From a checkpoint of a small transformer trained on Wikipedia.
Architecture: RMSNorm before and after each block, rotary positions, no biases in attention or MLP, capped logits.
Each number is 128 + 24 x the weight over the matrix's rms, rounded and kept within 0 to 255. Layers, rows and columns count from 0. Numbers have three digits each.

# layer 5 MLP up, 320x128, rms 0.0868, rows 314-319, columns 0-127
130124149105140148129087122096105106160150182108140117103120122102139165148135115085114147088147147121148145118150114142133130130075094116168138093127163097110145111082117130089124137084140100116169150120140109185112118147131147135115117124164127139141121159128126131137156142137107145120157099175097106145109088110155167073146140144150143139102155095088093135127114132145083055084175
100124114174128128144181133093148164108103131141123147123159115131117148126116136124149099107144127159203113094088141136167120140129164153121137156155112166165094122159130147143161104142119120117126084123175167118097137149114117098149115097095117123160109135098134141127118091124137088154139139113146109109100155135126113172133109106142169118109082119128138115077082169168124152130091
121105110114116147081124122116114142192071118135152161141126103175117142131124146104117076143174135119091145165144124127152119124131123105137090119160122144135138129096129126147137123103122118141089101142103159154126105105145107124171142153124143121141124122145121123116131128136088138119098111089111094144144108125118141220091079112143158123119112135121130136163126105139136112110091
113141162115182140145133129104129127155129122149100152132110122131117098163176122154094092120120133136169142111145119133182112145114122173110128119112117131122116130113100107107141110113150152141150101114139142162135133096116124115127116144108172134134152144140146100141135076108159133102153126145173101135146171142116176077091115115123158135105135100139127096120138116137103140160139
119148126144135143151111141134117108138139127111115121116123103134109148115158115090151180119133146087132138120101142142148162111149095098117138122137134108095175133122099135136130121150131159077083167137122138131124112145122130148177116148126128126129169099097141132113119135146146127137117108134148116159134133072076145147165115153113147129150114110136135106191164184122149060106113
179106120120123074120165094150131128133171154149100159133171136141124143133116094090175158183116118123165087119153138182151133139153154130141114123129137147144131146135129087145133123100163092130121206149163129114142158115122121137121149137101114120121175138140134154148127132114112139128123117135106146127145096164118120114165115130134152142111120172145136096146114101099149151151117
# layer 5 MLP down (transposed), 320x128, rms 0.113, rows 314-319, columns 0-127
119133138124121126128057153128160071120120126145142088126069177148069097164142090122132120157147088118144118140133162147132124136086121136163125145109135114093141127142120142126088235117181120170124150113113098097193110141130120126114140137120124121142138134171099116150096113111129121078131160107095122131150085146119140121101130124106158112099119137149143137156120114123174075129121
120118116156100149128145111145130235111134093134143120115156104103120111128122119159107133138113123121079098105103107152170149116138144119166106115129122121173123122144149143150136123141097120119135122138115121104089162139122125155136121134165150104137130121070113144144159088138130148130126148135149069137026145135169115135130125084123143120147143161101119133127167122140146152135137
143118151117162110126121139113152105049136133144120141091133120120137111127152160133146145167131122104150134133153132149115144117109165136120125107140092094158126180145134152111117113129129133112106100154134129062177116158157123135123136164130116118172123165145136088135102142130137150146197136100114155119103107123122151112143162130125142149160098103135132110100105138182123131133114
146133133133181110106115132135153091105166139092175088108162095096146110127141128129137121138113106130128132138140102122156175129110144160137118104110131138192089105113112134112152127088151112185139131109150109115142084103144120125105116111132148135101136151147107139120133108138143103125110180163143132168160111121084138146133112127079141171165079134149128155129128109118094124151082
131129132174130100103104078110148184157115122147166121145101147132124145162108128131126123101182091140177081181121086124104112110119137154131099161107167115140129070091162151147149097118127147120166080115118143121083125135096100139143139134123169155139137122145113100124148128094120109113126136149118106121112125130131123137106108133115157137161169125121148145143133130115139105124146
160089130110119152133126149142143178116151130093130107156101145102120099118158128106130146087154142095131137110135103068100113158123157085136115136119166135192116120120117141151103155145109135115150098111139139144122175118129139086108124155144152137150125133147118134149112099108099141119119181118112096104153146085097164119122140100115159105113116107113112130130112087104095137106139
# layer 5 MLP gate, 320x128, rms 0.086, rows 315-319, columns 0-127
118136151126127136151039096156068154153114089099168116127097122087160136146130126130099104130116106107123107101119099157152115127132097101120160117078094101134146169117098123155110173161123127147103128134135110134156160096145209138096090194138124103104127095090127141128108074167110120092138174122129096128138114137151164124131159135105122157136109138125135115097133131191144127115124
123094107143166149121110135144099146151149078191115132164152116155108157146120074120103099136111085105130084153112087115090173162073106140146147131147161094133149118084100110161117136133129145096105121135102129151159137120102131086102124138110117092104163111093112166133122128128129138140117140176112131141111119127081138150106143133130106113110063158127128093104126155104124176133146
154115117142112112070131141107120124100091127123124132155142100116142166118104107110148199141111132166121170143109073116109120111084125105119099133103151156166077102160096125107123146138124131128114191162102107088124138136110141112117102139110113110143117110114107156105114171163116125139094158120099158137133118122117149153174153140131130137155120080082154137115139151126169134097120
138141119128148098095174160123182167138146152130122147138134105144099131133100152141121120136100147093110081099146104158105165153114107109136136118135184124177131126090144115155124127138109075120124103194083150073093134140133105105175165111129139116103135090093088119112152133137147120130105129116131095129078112106131143140104114137172128162144154126134151127129116130128153142135144
112161156167106162126099162119130121120122095139110135135083153115106152105119190174125106162115120165070122124115144125108118111132134180084147123148137095133132137099122164157118123132133147157137102127138127139129178130087156148156133111138105104085102132133115146123141158121169116108104134122129101156115140173155132126155125099122077088090131170087110152118107188129123143160156